Weights of a small GPT-style language model, trained from scratch on English Wikipedia: some layers without attention, shifted keys.
Each number is 128 + 24 x the weight over its row's rms, rounded and kept within 0 to 255. Layers, rows and columns count from 0. The size above them is the row's rms in percent of the matrix's.

# layer 7 MLP down (transposed), 2048x768, rms 0.0215, rows 278-301, columns 480-575
size [100  95  87 100 111 105  96 105  98 100  98 103  88 106 100  95 100 103 100  93 103  97  99  96]
[[111 117 150 121 153 146 160 134 143 122 183 115 115 101 149 126 132  90 109  94 121 136 133 146 130 110 128 114 104 110 108 118 116 133 132  99  80 145 115 123 153 155 105  94 142 134 146 157 130  81 128 111 112 119 129 111 113 112 142  84  93 137 123 139 126 133 126 121 188 131 110 134 130 127 137 174 138 100 134  94 163 145 118 139  97  84 109 170 115 112 121 118 128 107 143 148]
 [101 133 129 125 122 148 143 183 142 100 120  86 161 152 149 145  97 116 137 147 122 143 125 115 152 112 184 102 158 129 177 103 163 130 135 136 129 120  94 135 155 144 125 115 142 133 178 134  97 130 142  96 164 143 131 106 145 138 103 137  99 126 105 121 129 145  88 103 111 141 123 133  80 132 196 208 126  90 118  83 162 148 105 110 122 124 116 145 124 127 124 161 115 105 119 146]
 [110 155 147 138 129 100 119 108 106 125 152 113 147 179 118 130 119 127  96 123 159 165  84 122 152 102 132 111  95 160 101 102 126 188 131 127 112 125 177 158 127 130 125 140 111 124 124 137 164 123 107 107 140 107 132 113 104  84 138 142 141 136 123 150 130 157 125 133  82 166 162 166 121 120 143 130 100 139 105 132 183 109 115 109  98 126 109 152 115 124 111 137 113 117  82 136]
 [113 115 159 119 147 127 125  97 117 143 135 121 152 141 152 134  96 122 102  85 163 132 128 125 108 114 119 102 116 119 166 115  83 158 106 124 166 130 140 143 120 143 135 126 149 160 108  98  93 108 128 151 119 174 130 139 108 151 143 100 142 127 142 141 129 108 133 140 179 116 129 143 163 122 130 157 116  93 135  94 110 164 115 113 114 104 130 151 136 119 101 108  95 143 102 104]
 [104 144 162  98 140 133 129 106 133 154 116 139 115 141 153 118 157 141 119 158 160 128 109 150 120 199 118 118  98 132  94 115 151 176 114 126 157 160 104 133 139 123 134 109 129 113 101 125 134 119 121 109  88 117 158 148 139  74 109 127 149  84 139 106 130 124 151 118 137 122 149 150 167 160 117  85 118 133  99 138 105 108 103 122 118 147 122 159  88 101 129  79 102 127 130 142]
 [117 146  94 124 140 113  87 119 127 163 121 103 129 105 110 108 114 155 120 152 102 139 123 121 153 123 115 151 126 122 143 118 175 103 127 105 137 114 127 210 116 154 150 138 152 118  93 150 137 130 119 140 106 121 144  71 119 162 148  99 113 135 108 132 135 105 120  89 100  88 155 145 126 104 124  86  94 128 144 143 107 109 154 111 152  84 136 157 127 150 141 156 138 104 112 122]
 [121 135 176 117 179 119 120 133 114 120  93 115 155 122 133 131 144 112 132 148 115 102 131  97 158 120 135 108 106 122  96 151 122 110  99 141  98 128 106 132 134 167  90 122 108 118 148  85  98 129  92 146 102 103 150 109 140 136 140 167 139 163 124 157 123 102 157 146 126 156 102 108 152 108 138 131 148 143  86 124 116  87  97 172 120 162 132 153 120 139  95 111  97 143 130 108]
 [142 149 102 137 101  97 148 106 138 140 120 113 155 108 143 157 139 167 113 142 135 155 137 111 142 127 126 133 166 141 126 114 120 136 103 146  94 142 110 140 100  87  75 134 169 140  87 168 120 100 173  96 155 110 125 148 163 151  78 141 147 135 119 146 136 120 132  87 141 116 159 137 141 126 123  81 100 115 149 129 109  94 136 174 139 165  97 114  90 140 142 119  85 116 160 139]
 [114 125 134  91 131  90 145 102 141 163 156 141  99 128 144 146 125 153 111 148  94 154 153 120 168 130 122 155 119 124 125 134 135 100 114 101 167 166 119 149 122 127 107 123 115 102 135 127 136 129 156 119 142 135 135 154  86 112 119 160 145 123 128 133 101 117 116 142 130 166  81 115 130  93 171 147 133 161 121 135 121 118 111  97 104 124 135 177 149 148 175 181 108 101 130 127]
 [ 86 140 125 150 151 138  90  98  85 114 142 126 105 165 127 121 131 133 159 137 114 126 104  71 107 119  98 107 112 125 126 121 133  98 133 141 158 134 151 160 131 137 135 126 124  78 100  85 148 110 103 121 138 161 159 127 113 128 137 169 118 106 157 171 114 166 116 145 139 116 144 164 133 113 115 171 120 143 111  96 146 137 143 154 127 142 100 111 119 140 118 140 164 148 157 109]
 [139 134 167  83 144 171 126 135 143  98 113 127 129 131 133 108  69 126 132 152 179 103 153 143 154 136 127 100 128 128  97 123 135 128 143  91 113 135 113 173 133 137 169 123 171  99 135  97 103 109 103 160 185 133 147 109 112 135 159 104 169 151 118 115 141 119 143 156 141 122 174 101 124 110 162 127 133 107 125 114 119 135 148  86 157 176 140 150 129 124 110 127 134  89  92 130]
 [125 144  74 125 140 157  83 150 136 107 132 104 131 176 124 201 122 109 127 120 131 122 127 132 111 114 140 162 120 151 103 110 134 171 135 125 147 104  92 155 129 124 137 107 142 192 130 129 139 143 145 142 147 162 149 104 121 156 126 137 140 151 105 147 114 127 135 134 122 111 150 123 158 122 170  95 135 118 128 142  84 155 134 146 111 173 147 165 185 134 121 113 153 109 131 124]
 [152 144 127 109 111 123 150 138 130 136 155  95 176  96 131 163  88 112 124 150 132 144 147 162 129 194 130 102 129 137 138 169 145 134 102  87 116 141 127 102 133 150 129 123 115 138 137 117 123 146 156 137 125 102 139 101 130 172 108  93 105 158  69 143 173 124 115 110 132  81 147  91 102 193 132 145 110  97 139 110 168 149 160 135 126  95 131 135 112  94 147 116  85 117 125 118]
 [147 135 125 103 146 152 103 108 116 140 144 147 112 120 104 153 158 113 167 148 135 157 159 148 111 137 165 110 141  98 134 161 115 122 112 130 150 112 153 123 130 129 130  88 103 138 125 121 147 120 133  81 150 166 108 124 115 120 126 138 142 149 106 163 135 123 115 141 141 163 108 120 113 152 158 132 134 129 159 153  91 169  96  94 116 138  81 141 175 142 123 154 127 118 169 128]
 [142 152 126 107  94 130 112 126 115 150 151 166 153 109 139 185  93 148 129 119  80 147 124 166 143 120 168 146 136 112 153  52 145 142 122 134 112 103 107 148  92 152 101 137 154 162 145 138  98 159 137 139 117 115 130  98 159 153 124 132 141 128  99 127  72 126 110 113 117  96 136 120 124 118 146  94 144 126 161 144 135 112 143 137 141 148 107  87 136 136 170 131 143  90 121 160]
 [146 138 150 150 161 204 183 130  96 116 156 149 149 152  78 177 153 131 174  93  71 130 120  73 156  95  96 164 119 165 129 137  94 131 111 134 172 105 146 108 109 140 140 109 135 143 128 114 106 133 131 144 130 146  74 120  93 113  99  81  89 154  98 106 124 122 150  98 149 156 123 121 131 105 124 105 184 138 142 106 128 125 138 147 155 136 126 142 129 134 167 193 148 153 106 152]
 [138 106 137 147 149 124 145 136 125 169 157 161 140 164 118 140 130 159 144  84 162  92 119 126  67 149 154 125 150 156 119 106 149 149 173 115 130 139 128 118 139 136 123 143 124 110 101 119 165 141 180  89 171 118 135 136 121 149 129 129 152 132 130 116 115 124 147 162 121 147  97 139 154 169  85 124 123 107 139 142 108 149 154 149 135 116 134  76 139 134 150 144 173 133 122 130]
 [111 111  87 107 122 145 105 160 104 132 175 142 158 124 144 132 131 144 158 115 133 118 112 144 161 106 115 123 100 119 140 105 137  90 127 106 111 120 117 126 102 118 160 129 125 201 148 121 142 121 128 151 143 164 114 156 144 126 160 153 186 163 108 135 109 141 117 137 151  96 110 164 146 171 113  92 128 106 127 122  54 124 163 119 124 119  84  91 172 142  55 114 128 137 137 109]
 [132 148 160 163 135 145 124 146 164 105 157 107 153 139 124 132 132 133 139 204 172 202 129 141 150 158 166 123 126 109 137 101 146 123  70 140 124 151  92 145 139 105 151 124 120 132 124 165 151 123  92 130 124 114 134 115 142 123 153 177 132 140 110  90 125  88  92 138 109 129 162 108  98 123 137 132 136 161 133  98 183 130 136 145 129 119 122 115 129 170 123 135 129 145 142 111]
 [ 83  91 122 107 121  84  84  89 117 163 144 141 150 104 139 127 132 112 117  99 159 120 160  95  92 133 103 121 119 124 114 122  86  96 159 153 171 147 116 117 187 109 181 119 150 113 137 127 147 136 110 139 169 122 123 184 135 124 143 138 116 115 158 138 142 104 100 124 103 143 100 141  84 123 148 105 120 137 128 139  93 127 116 130 126 149 139 145 145 154 131 103  96 153 130  74]
 [ 99 157 101  91 176 174 105 117 111 113 114 132 130 116 101 115 134 103 137 178 121 130 138 132 123 138 120 101 136 136 138 143 162 140 116 142  82 105  82 156 145  90 116 108 102 140 105 120 108 122 161 135 151 114 169  73 139 111 140 146 105 128  88 124 133  96 128 128 152 178 109 125 167 124 107 131 126  83 105  98 154 128 109 147 112 113 135  86 154 168 137 165 132 138 129 135]
 [ 49 110 133 127  87  60 138 154 135 176 142 118 184 119 139 113 127 130 103 121 118 147 101 155 161 117 115 109 101 150 109 104 117  88 146  97 166 110 150  87 129 141 142 116 136 133 102 154 117 147 139 116 125 119  95  93 138  91 103 127 145 122 133 127 138 133 140 157 135 115 107 116 124 100 128  89 155 114 113 105 142  92 141 170 160 104 150 129 176 113 148 137 151 117  76 146]
 [105 119 124  83 161 142 141 154  96 124 113 111 107 137 193 117 160 115 104 110 113 147 162 134 115  64  88 131 111 144 160 143 100 120 180 110 140  71 155 120 179 140 120 108  92 132 152  90 144 126 179 108 131 122 143 138 123  97 151 129 128 179 157 134 102 143 120 143 129  58 111 113 145 147 157 131 119 143 160 129 116 108  93 110 179 121 100 153 155 121 178  85 120  97 111 117]
 [130 146 126 140 155 150 160 124 146  87 147 136 101 119 115 100 147  92 117 134 129 134 129 125 104 149 136 154 146 134 128 119 131 114 137 103 119 154 107 183 122 100 130 168 106 142 108 105 141  92 140 102 156 105 173  91 146 140 164 142 140 112 140 106 139 141 106 156 114 142  96 121 157 158 147 110 152  78 122 103 136  43 156  87 119  96 136 124 133 122 131 139 109 148 169 120]]
# layer 7 MLP gate, 2048x768, rms 0.0226, rows 279-302, columns 480-575
size [ 93  89 107 109 101  95 101 102  96  97 103  98 108 100  98 101  99 100  97 107  90 102  98 106]
[[133  98 121 124  80 151  99 152 154 158 160 148 110  88 123 110 136 128 142  97 128 129 118 130 127 152 127 142 127 173 142 161 114 155 139 116  95 124 162 157 115 142 113 132 111 165 110 132 123 147 120 102  94 141 154 119  77 144  91 134 124 131 125  88 147 124 176 119 138 125  96 135 173 115 163 107 123 100 123 125 121 185 184 118  98 136 141 126 102 129 146 138 109 143 105 171]
 [149 144 138  97 142 115 137 122 138 119 157 158 152 142 155 122 117 113 118 117 122 154 121 112 115 160 114 118  99  79 133 124 172 116 120  97  89  90 123 147 126 106 139 174 135 109 123 139 182  94 119 150 130 114 144 128 136 122  71 122 153 135  83 151 118 167 132 110 107 168  89 117 103 166  91  98 103 138 109  69 100 121  99 117  72 108 130 144  85 161 126 122 140 125 128 147]
 [165  98 101 115 141  97 156 138 126 157  88 134 149  99 119 125 154 113 156 116 136 141 133 121  91  81 138 108 142 112  99 112  94 123 156 129 160 151  92 142 132 103 108 127 111 142 108  83 111 102 131  83 130 129 140 154 126 153 110 120 149 130 152 142 145 134 126 150 186  97 140 100 152  96 135 166 139 118 136 151 109 111 172  97 147 104 109 129 140  97 133 133 145 153 109 117]
 [122  97  89 100 113 115 143 123  95 101  85 125 136 151 105 149 124  88 118 119 154 111 132 131 112 123 140  62 108 109 100 139 142 148 133 145 131 103 177 132 135 152 118 146 148 151 112 144 149 129 136 158 115 107 133 139 140 145 154 115 158 147 179 124 154 173 122 120 122 141 132  97 102 146 104 123 128 130  95 126 162 137 114 185 167 135 119 171 122 176 100 119 155 127 130 110]
 [143 128  74 128 182 133  89 151 141 166 163 168 165 122 101 110 123 144  55 156 125 137 135 140 199 171 125 105 127  69 116 119 140 136 128 119 132  96 166 135 114 129 166 146  96 103 123 114 119 120 134 111 116 126 155 143 105 150 160 112 108 147 119 104 176 104 132 126 120  78 167 140 151 105 103  88  96  97 170 130 124 110 107 167 141 129 138 155  73 138 140  87 126 109 137 112]
 [111 110 120 136 116 152 145 148 136 115 145 131 137  86 100 154 122 134 156 152 161 102 103 142  91 147 144  93 139 129 108 130  95 152 133 130 111 137 105 151 141 166  98 126  84 149 125 170 106 158 139 176 108 173 117 130 113 163 126 113 147 131 157 119 133 146 169 130 176 130 157 131 124 101 126 133 175 182 106 111 122 157 152 157 150  86 163 115 106 151  85 110 132  91 148 134]
 [149 151 122 118 131 178 129 138 153 127 115  84 117 147  88 152 143 105 115  95 121 132 105 158  97 145 149 107 100 146 156 156 146 118  99 136 111 147 128 150 135  83 157 130 111 127  97 138 139 164 143 102  67 126 143 135 112 184 142 160 110 168  85  72 151 138 160  99 148  92  87 134 144 162 123 111 127 137 145  64 149 126 132 120 176 121 110 153 135 143 145 115 129 145 120  83]
 [136 106 126 129 157  97 154 154 144 128 122 145 111 178 117 158 119 164  80 146 169 151  98 148 134 110 103 136 148 128 166 118 126 117 122 100 111 155 166 104 104 103 128 136 158 147 125 141 103 117 203 109 114 118 120 125 116 157 113 104 149 130 114 123 131 166 116 148 140 169 102 165 149 152 130 137 109 119 135  87 144 168 101 149 113 142 102 104 136 147 122 190 138 137 140 178]
 [144 107 134 124 203 157 114 156 116 143  95 146 107 136 116 145  79 113 129 105 155 139 144 148 127  86  93 105 136 121 147 106 104 173 121  77 145 175 123  85 142  64  91 126 152  91 130 180 136 148 192  93 122 134 100 135 125 100 152 101 130 145 155 144 124  99 162 165 142 156 107 148  91 162 150 100 146 189 126 113 137 135 111  84  90 122 137 136  87 109 159 126 119 169 123 165]
 [130 163 131 119 129  84 145 124 135  93 142 129  86 145 150  80 139 113 139 139 144 128 161 109 150 142 137  80 119  74 138 175 109 144 107 142 142 137 125 104 113 136 105 149 130 103 143 157  87 181 139 135 131  79 102 121 119 136 126 132 128 157 124 112 120  79 125 139 119 175 137 109  96 145 104 108 121 138 166 126 143 106 131 119  96 120 113 122 133 173 146 150 145 150 130 161]
 [145 106 142 127 135 183 115 124 104 130 163 147 176 111 169 113 113 110 127 136 174 139 144 115 120 156 157 129 120 124 100 122  78 117  99 121 148 123 100 119 129 110 123 119 109 124  84 114 141 112 129 135 133 160  96 134  93 108 153 135  92 117 152 132 100 178 140 126 119 118 119 116 141 171 153 144 136 115 160 113 143 128  97  47 163 139 153 128 115 153 113 103 133  93 126 103]
 [140 141 129 110  96 104 144 110 146 104 140 121 128 137 114 108 122 120 135 138 156  95  71 156 133  64 191 115 139 108  92 136 116 140 137 126 115 153 131 127  86 166 154 126 149 123 144 163 134 166 112 106 166 117 114 113 126 123 100 111 148 128 142 101 122 137 109 149 106 139 141 175 166 139 167 138 169 143 127 122 134 124 125 154 113  96 102  88 118 145 137 130 126 158 132 149]
 [108 108 126 135 137 125 127 113 120 116  95 146 128 106 107 131 134 101 145 148 127 132 128 120 115 140 129 133 135 119 144 150 130 141 118 109 145 129 139 120 155 111 114 163 122 120 127 138 128 116 102 118 134 154 148 121 113 133 131 124 140  99  75 127 102 147 117 171 160 148 122  86 119 145 113 119 157 142  90 123 141 108 151 181 110 132 138 111 112 166 155 121 182 138 127 152]
 [116  78 182 105 137  79 138 115  82  92 129 129 130 146 126 198 127 132 170 126 115 115 166 156 181 111 132 103 160 110 147 102  96 158 150 156 113 126 107 151 106 147  99 125 144 174 120 140 112 113 125 147 152 126 164 127 103 132 151 154 157 120 132 120 105 113 135 116 135 103 112 149 148 111 135 100 101 132 180 107 116 109 149 131 169  74 115 127 146 127 109 138  96 122 170 131]
 [127 153 109 117 167 191 139 161 116 153 118 157 149 148 125 148 102 134 152 107 133 122 161  80 144 111 125  87 134 139 118 153 170 138 104 185 132 132 108 127 132 110 162  84 105 154 125 156 148 129 131 120 109 102 153 139 132 129  82 139 161 131 130 150  93 146 161 123 154  82 166  83 137 154 123 149 107 162 105 117 148 145 143 135 134 157 173 106 147 123 112 124 120 132 128 127]
 [139 165 135 107 126 125 161  94 102 155 144 117 141 106 125 128 107 105 146  93 129 142 140 119 132 107 163  99 125 105 153 134 104 100 151 141 118  97 126 147 129 106 130 158  65 114  96 146 137 113 100 108  67 149 134 134 116  78 134 152 116 132 123 115 126 106 124 132 141 129  99 105 118 147 133 137 140 112 134 136 146 109 148 142 126 114  88 212 134 106  63 113 125 157 141 103]
 [141 147 113 102 131  75 144 118 133 137 124 140 107 136 100 103 121 107 120 151 122 163  95 177 115 119  70 164 100 114 115 140 107  91 133 107 148 173 119 109 137 117 142 107  95 181 115  85 128 118 130 114 159 118 158 150 113 123 147 120 127 133 148 140 114 124  72 121 132 123  96 133 150  88 145 125 134  99  77 141 121 146 170 133 124 125 136 167 132 128 113 161 114 106 132  94]
 [116 130 126 118  73 148 134 147 150 140 153  90 163 100 106 123 159 130 123 146 126 121 106  93 148 119 187 111 158 108 135 136 140 140 114 157 102 143 124 141 138 140  99 121 134 130 154 127 104 128 140 150 131  87 118 164 142 128  88 157 153 116 118 114 131 105  96 127 108 174  90 181 111 123 145 109 151 151 144 127 178 148 167 158  98 125 104 134  99 173 120 171 136 117 115 111]
 [106 147 107 103  89 117 114  99 139 132 146 124 118 147 112 129 109 172 137 138  76 138 109 123 138 122 156 148 164 136 113  75 103 119 147 114 167 103 123 134 123 126 100 132 121 130 129 139  92 170 119 112 165 120 156 106 129 137  99  64 139 154 152 134  91 107 122 147 146 142 132 103 182 135 134 145 172 126 134  90 155 132 153 114 129  84 154  86 144 150 134 154 132 125  68 129]
 [139 119 143 150 167 155 127 143 154 131 144 107 158 130 131 159 116 102 120 141 159 117 124 108 112 180 123  81 145 138 136 110 129 105 148 162  82 136 114 113 125 142  83 112 146 135  89 107 134 136 100 162 105 163 122 133 138 190 147 157 140 101 142 113 123 118 108 135 139 158 144 173 138 136 130 156  96 138 112 117 175 109 136 163 142  91 110 141 122  96  86 126 131  76 142 129]
 [126 189 127  89  99  93 148 117 134  98 144  88 105 165 134 124  96  81 117  98 104 143 111 119 120 121 114 106  69 144  91 133 159  74  74 116 137  97 113 157 121 124 175 139 111 123 117 186 110 123 103 109 131 122 138 122 126  72 106 116 130 152 130 149 165 122 163 129 161 105 124 147 143 125  96 128 125 111 172 112 158 144 104 131  98 147 131 117 106 122 132 147 122 102  98 130]
 [125 138 149 189 103 153 145 125 141 131 161 117 164 123 127 102 130 132 137 103  99  63 125 131 120 152 118 150 134 167 107 146 106 148 115 111 108 109 114 170 133 120 116 146 100 110  86 109 130 139 124 170  76 109 150 144  92 177 190 128 170 119 125 114 148 126 121 126 138 144 112  91 103 149 122 150 122  80 103 111 143 143 147 160 126 138 137 137 142 142 146 118 137 139 139 113]
 [162 182 152 141 121 123 153 138 182 152  81 148 115 101 147 156 142 132 155 134 142 108 158 134 108 142 134 133 129 151 151 186 109 136 101 168 144 147 113 150 126  82 148 108 102 148 134  83 143 130 147 112 155  94 126 118 140 193 167 157 177 113 142 116 131  73 118 117 147 170 133 122 126  95 108 204 112 161 136 149 177  89 168 155 166 142 131 141 128  96 107 100  63  85 113 160]
 [177 127 120 155 161 159 149 120 167 121 113 107 140 167 154 104 111 156 147 177 136  85 114 133 158  97 125 134 129 161 100 142 151 134 127 142 102 125 115 164 129 181 137 121 116 149 128 187  98 127 113 112 114 139 129 137 148 141 138 133 148  58 143 109 113 137  69 108 111 178 127 144 126 137 105 125 133 155 137 129 147 126 119 150 151 134 132 152 128 124 114 159 136 116 113 137]]
# layer 7 MLP up, 2048x768, rms 0.0219, rows 279-302, columns 480-575
size [ 92  90  97 113  98  95 103 101 102  97 104  95 102  98  99  99  99 100  98 104  94 103  96  99]
[[184 126 144 123 122 150 151 128 114 118 157 122 126 164 139 110 146 109 113 129 108 114 115 100 109 101 171  74  85 133  73  95 111 138 135  89 142 130 113  94 139 114 108 111 142 111 118 139 182 154 161 116 156 137 129 126 107 130 141 135 106  96 169 112 155 120 116 122 119 153 142 136  98 155  99 127 147 108  88 180 136 159  99 118 104 123 144 100 113 118  94 109 144 123 128 150]
 [140 123 150 131  99 126  79 120  80  90 123 118  84 140 137 161 128 151 113 133 130 109 132 153 105 133 110 132 156 141 157 151  91 103 157 146 157 102 174 119  96 118  82 118 110 136 113 124 106 118 169 120 100 127 104 131 126 146 124 140 116 157 122 149 145 101 152 108 126  70 125 120 109  62 116 123 157 111 153 142 148 160 130 149 174 154  80 155 158 111 107 110  95 114 108  97]
 [136 130 159 174 155 108 111 136  92 102 107 139 118 150 117 145 167 112 101 104 142 118 109 141 127 126 124 110 105 149 132 114 127 141 106 108 145 151 141 138 108 132 156 136 147 116 119 114 147 193 126 125  92 100 159 129  95 124 148 107  82  94 135 153 138 119 169 108 164 128 125 123 137 155 145 122 123 154 131 151 186 116 115 130 119 160 159 129 143 103  85 119  95 114 143 120]
 [ 91 147 188 177 125  79 109 118 154 133 154 140  88 165 130  99 166 157 163 110 139 149 137 115 162 133 131 123 168 101 143 120 156 123 145 110 134 157 135 137 124 131 144 156 144 153 112 166 128 129 126 152  97 135 168 146 100 136 176 168 159  97 126 116 141  86 118 138 119 157  92 167 145 184 147 113 148 153 141 126 123 118 122 130 145 121 125  95 145 110 113 149 165  87 128 147]
 [115 145 125 144 132 118 155 138 136 132 118 136 165 122 125  64 140 166  81 151 106  69 139 138 129 132 123 139 119 144 136 121  98 137 128  96 187 113 140 131 128 181 109 137 128  82 122 118 144 115 147 101 117 128 145 104 126 119 145 135 140 149 133 133 104 109 103 160 123  82 120 103 137 105 140 122 129 137 165 115 116 155  97 120  55 134 111 157  91  90 115 144 142 165 106 136]
 [128 177 141 148  97  86 125 126 127 153 132 169 150 115 105 100 120 103 143 110 132 172 135 148 125 149 104 127  90 143 121 119 113 111 116 112 121  86  97 166 129 124 124 147 100 101  96 137 144 145 113 158 183 122 127 132 128 121 131 103 138  92 171 133 137 164 179 146 148 142 131 105 148 142 131 135 117 158 128  88  89 110 161 137 148  98 131  96 109 167  98 139 143 118 136 110]
 [135  83  82 199 129 137 147 110  87 107 119 112 122 146 112 143 179 168  94 139 164 170  97  87 160 135 107 126 135 112 111 135 138 134 166 150  89 104 135 141 128 133  74 163 122 112 144 129 127 129 159 135 149 136 140 167 126 154 114 152 116 164 125 103 137 169 120 111 130  91 126 116 150 136 106  96 115 120 188  91 135  92 164 140 150 159  65 123 117 109 121 162  94  92 120 133]
 [135 152 178  89 149 168 144 154 107 115 105 147  60 139 142 125 144 159 126 119 170 123 108  87 144 145 119 128 116 124 137 101 116 137  93 104 114 148 125  94 127  74  69 109 111 140  96 130 114 102 136 133 150  90 160 161 132 129 133 107 120 124  97 159 138 131 143 183  99 117 100 140 116 116 133 156 101 165 116 121 128 176 133  75 125 145 123 101 119 177 124 107  87 140 179 162]
 [ 77  82 129 160 155 137 147 119 134 138 109 144 145 150 147 158 133 166 128 137 131 134  98 110 114 122 121 101 132 129 129 131 143 171 101 103 142 145 153 151 136 145  65 135  91 134 123 126 116 140 131 104 114 139  86 116 139 190 158  89 103 110 163 131 102 103 121 135 142 156 128 157 107 117 138 142 127 129 112 105 118 141 169 113 114 195 119 121 107 158 135 137 116 150 119 177]
 [152 103 139 146 125 135 165 105  87 120 109 151 121 116 157 130 126  99 135 129 148 127 130 125 128 130 115 165 118 109 100 157 149 157 137  73 138 101 163  80 135 106  99 114 125  98 157 102 126 135 153 147 119 142 113 126  90 138 123 122 144 138 166 174 114 142 166 104 186 134 155 160 173  87  74 144 126 131 133 115 143  99 159 121 135 118 106 107  84 102 143 100 160 149 125 162]
 [144 129 144  89 166 138 132 130 132 167 104 134 146 150 146 109 174 138 123 147 113 113 117 146 134 109 157 158 137 139 115 135  89 133 191 186 118 170 101 133 142 211 102 121 114 180 122 102 123 140 151 146 162 114 105 135 157 148 127 122 133 131 118 135 130 116 101 116 114 120 135 122 183 106 133 144 134  93 119 133 117 125 108 149 125 159 144 141 146 149 137 153 125  94 147 126]
 [ 85 147 118 139 144 104 130 107 132 144 130 208 141 166 133  92 121 126 142  81 124 117 114 126 154 102 140 133 129 119 125 114 129 122 126 139 174 110  93 128 157 126 118 157 115 140 158 147 132 134 159  83 141  91 111 153 143 114 171 163 120 123 141 129 114 160 103 168 126 176 149 144  96 133 130 101 175 150 131 144 106 124 101 136 142 112 115 123 125 149 114 143 137  93 111  79]
 [115 103 132  74 136 100 154 126 104 127 108 139  98 138 122 164 120 110 129 127 132 139 112 138 137 144 156 138 118 135 140 162 106  87 144 112  97 141 128 115 128  99 110 143 117 121 131 161 123  71 138 146 148 148 126 134 115 133 144 139  88 147 109 117  60 159  85 139 147 148  82 132  80 121 131 157 121 149 106 120 110 113 121 143 133 107 140 126 118 115 160 105 136 133 150 116]
 [107 131 142  67 115 136 162 141 118  83 151 114 124 112 122  98 103 120 161 155 152  78 187 130  96 145 124 113 143 152 117 162 133  73 208 167 133 161 124 119 137 105 115 136 142 133 114 136 155 138 137 112 141 119  79 181 137 166 125 153 121 113 183 117 119 108 124 139 154 145 105 145 133 136 153 131 142 180 137 105 104 109 152 142 114 132 108 133 124  95 132 164 101 170 110 131]
 [159  76  83 183 120 137 128 107  82 126 116 190 157 158 117 156 138 137 179 154 129  86 101 132 158 133 101 153 151 138 118  93 107 140  95 165 110 131 150 131 161 116 133 129 147 110 138 105 128 124 149 138 158 187 141 124 131 142 117 137 126 119 164 137 132 149 158 122 122 145 120  96 113 126  90 131 162 111 125 145 127 137 157 139 103 136 126 136 156 140 150 138 143  89 129 167]
 [153 138 118 120  91 109 115  95 113 107 139 117 160 103 174 160 117 114  86 112 134 152 146 103 187 144 132 114 108 152 112 158 127  94 132 135 168 108 107 159 144 116 127 128 132 172 101 154 153 146 123 125 125 152  93 105 129  98 182 145 127 104 148  97 145 138 114 129 131 116 159 140 139  76 143 118 152  88 104 160 145  94 162 159 142 117 107 188 134 127  97 131 116 108 137 121]
 [138 129 160  91 104 130 145 134 146 135 143 103 133 134 149 103 153 168 113 130 145 127  77 190 182  78 104 159 158 139 141 137 117 119 125 100  98 142 137 128 141 142 153 147 148 161  85 168  37  98 132 126 112 143 143 106  77 110 155 138 124 113 139 129 130 107 154 136 103 102  80 171 110 134 131 154 137 122 132 129 103 136 153 170 150 158 128 131 135  89 125 168 128 135 142 119]
 [148 145 108 118 126 171 118 118 107 144 112 118 112 117 139 119 110 131 101 163 149 140 146 139 132 149 117 116  96 148 137 127 133 154 119  91 145 153 141 156 102 125 144 145 158  92  89 106 157 129 111 103 182 101 153 107 129 147 101 102 108 148 112 143 116  69  81 174 104  76 151 100 136 142 153 122 113 144 144 172 165 121 142 140 124 155 112 113 113 166 135 144 104 152 157 125]
 [138 191 147 135 128 116 126 144 117 127  73 109 102  96 129 153 120 124  95  92 110 131 129  75  80  92 151  95  91 143  96 128 149 135 123 142 132 118  77  92 163 133 164 128 149  94 144 105 148 162 129 127 141 161 134 116 144 179 111 123 159 129 134  98 147  77 162 118 133 119  81 102 124  95 130 120 108 116 139 120 201 128 132 150  93 122 145 134 169 136  85 142 104 160 108 173]
 [ 99 159 117 100 134 124 144 135 147 124 102 139  89 116 125 156 139 136 118 102 117 108 117 138  93 126 156 130 119 152 155 118 158 129 154 147  88 165  94 124 153  95 143 158 130 111 135 168 122 131 153 180 166 151 133 130  96 112 131 161 136 148  96  47 101 145 143 164 135 179  63 175 124 143  74 154 153 156 127 108  59 115 130 128 168 123 166 143  93 107 150 130  94 144 139 164]
 [172 113 126 145 143 159 168 104 130 127 131 142 105 129  97  88 110 137 154 140 137 140 123 110 166 155 157  99 107 101 124 163 137 105 134  98  81 183 116 155 134 125 118 104 129 156  83  94 106  90 148 165 121 135 207 150 104 154 102 127  85 115 109 100 131 146  91 166 158 146 125 168 140 143 119 131 142 132  96 119 129 147 115 117 157 154 105 150 143  97 124 119 132 105 114 124]
 [111 126 133  90  98 170 101 150  77 147 117 157 124 113 115 163  89 162 100 128 119 168  79 120 159 107 105 102 124  97 134 124 122 120 122  92 128 147 123 107 107 156 122 108  96 133 126 104 135 111 131 131 161 111  94 129 116 132 108 102 119 218 114 135 119  88  62 122 134 141 117 143 119  85 155 150 141 153 160 135 149 114 151 140 155  92  86  92 145 138 117 158 126 100 133 144]
 [128 138 147 203 148 125 146 150 129  87 155 155 238 126 136 151 135 103 135 182 114 130 165 120 115 165 131 107 142 132 112 137 120 146 123 138 123 169 126 181 141 130 125 139 146 112 151  71 141 159 125 145 134 144 141 117 141 150 102 116 129 131 124  87 138 124 138 150 115 147 142 101 106 122 110  83 113 134 162 146 137  81 121 124 168 152 170  97 174 132 124 144  73  89 126 136]
 [140 124 151 130 107 118 133 122 136 142 115 171 109 119 137 133 109  85 130  71 109 139 175 142 141 140 112 112 134  79 123 146 108 169 132 154 142 159 122 170 132 112 200 107 144 143 172 132 120 107 103  95 123 127 143 139  82  92 122 147 135 126 103 106 113 143 151 123 164 104  77 111 132 167 126 129 155 120 144 153 116 195 165 116 109 128 148 122 103 173 130 166  71 125 106 148]]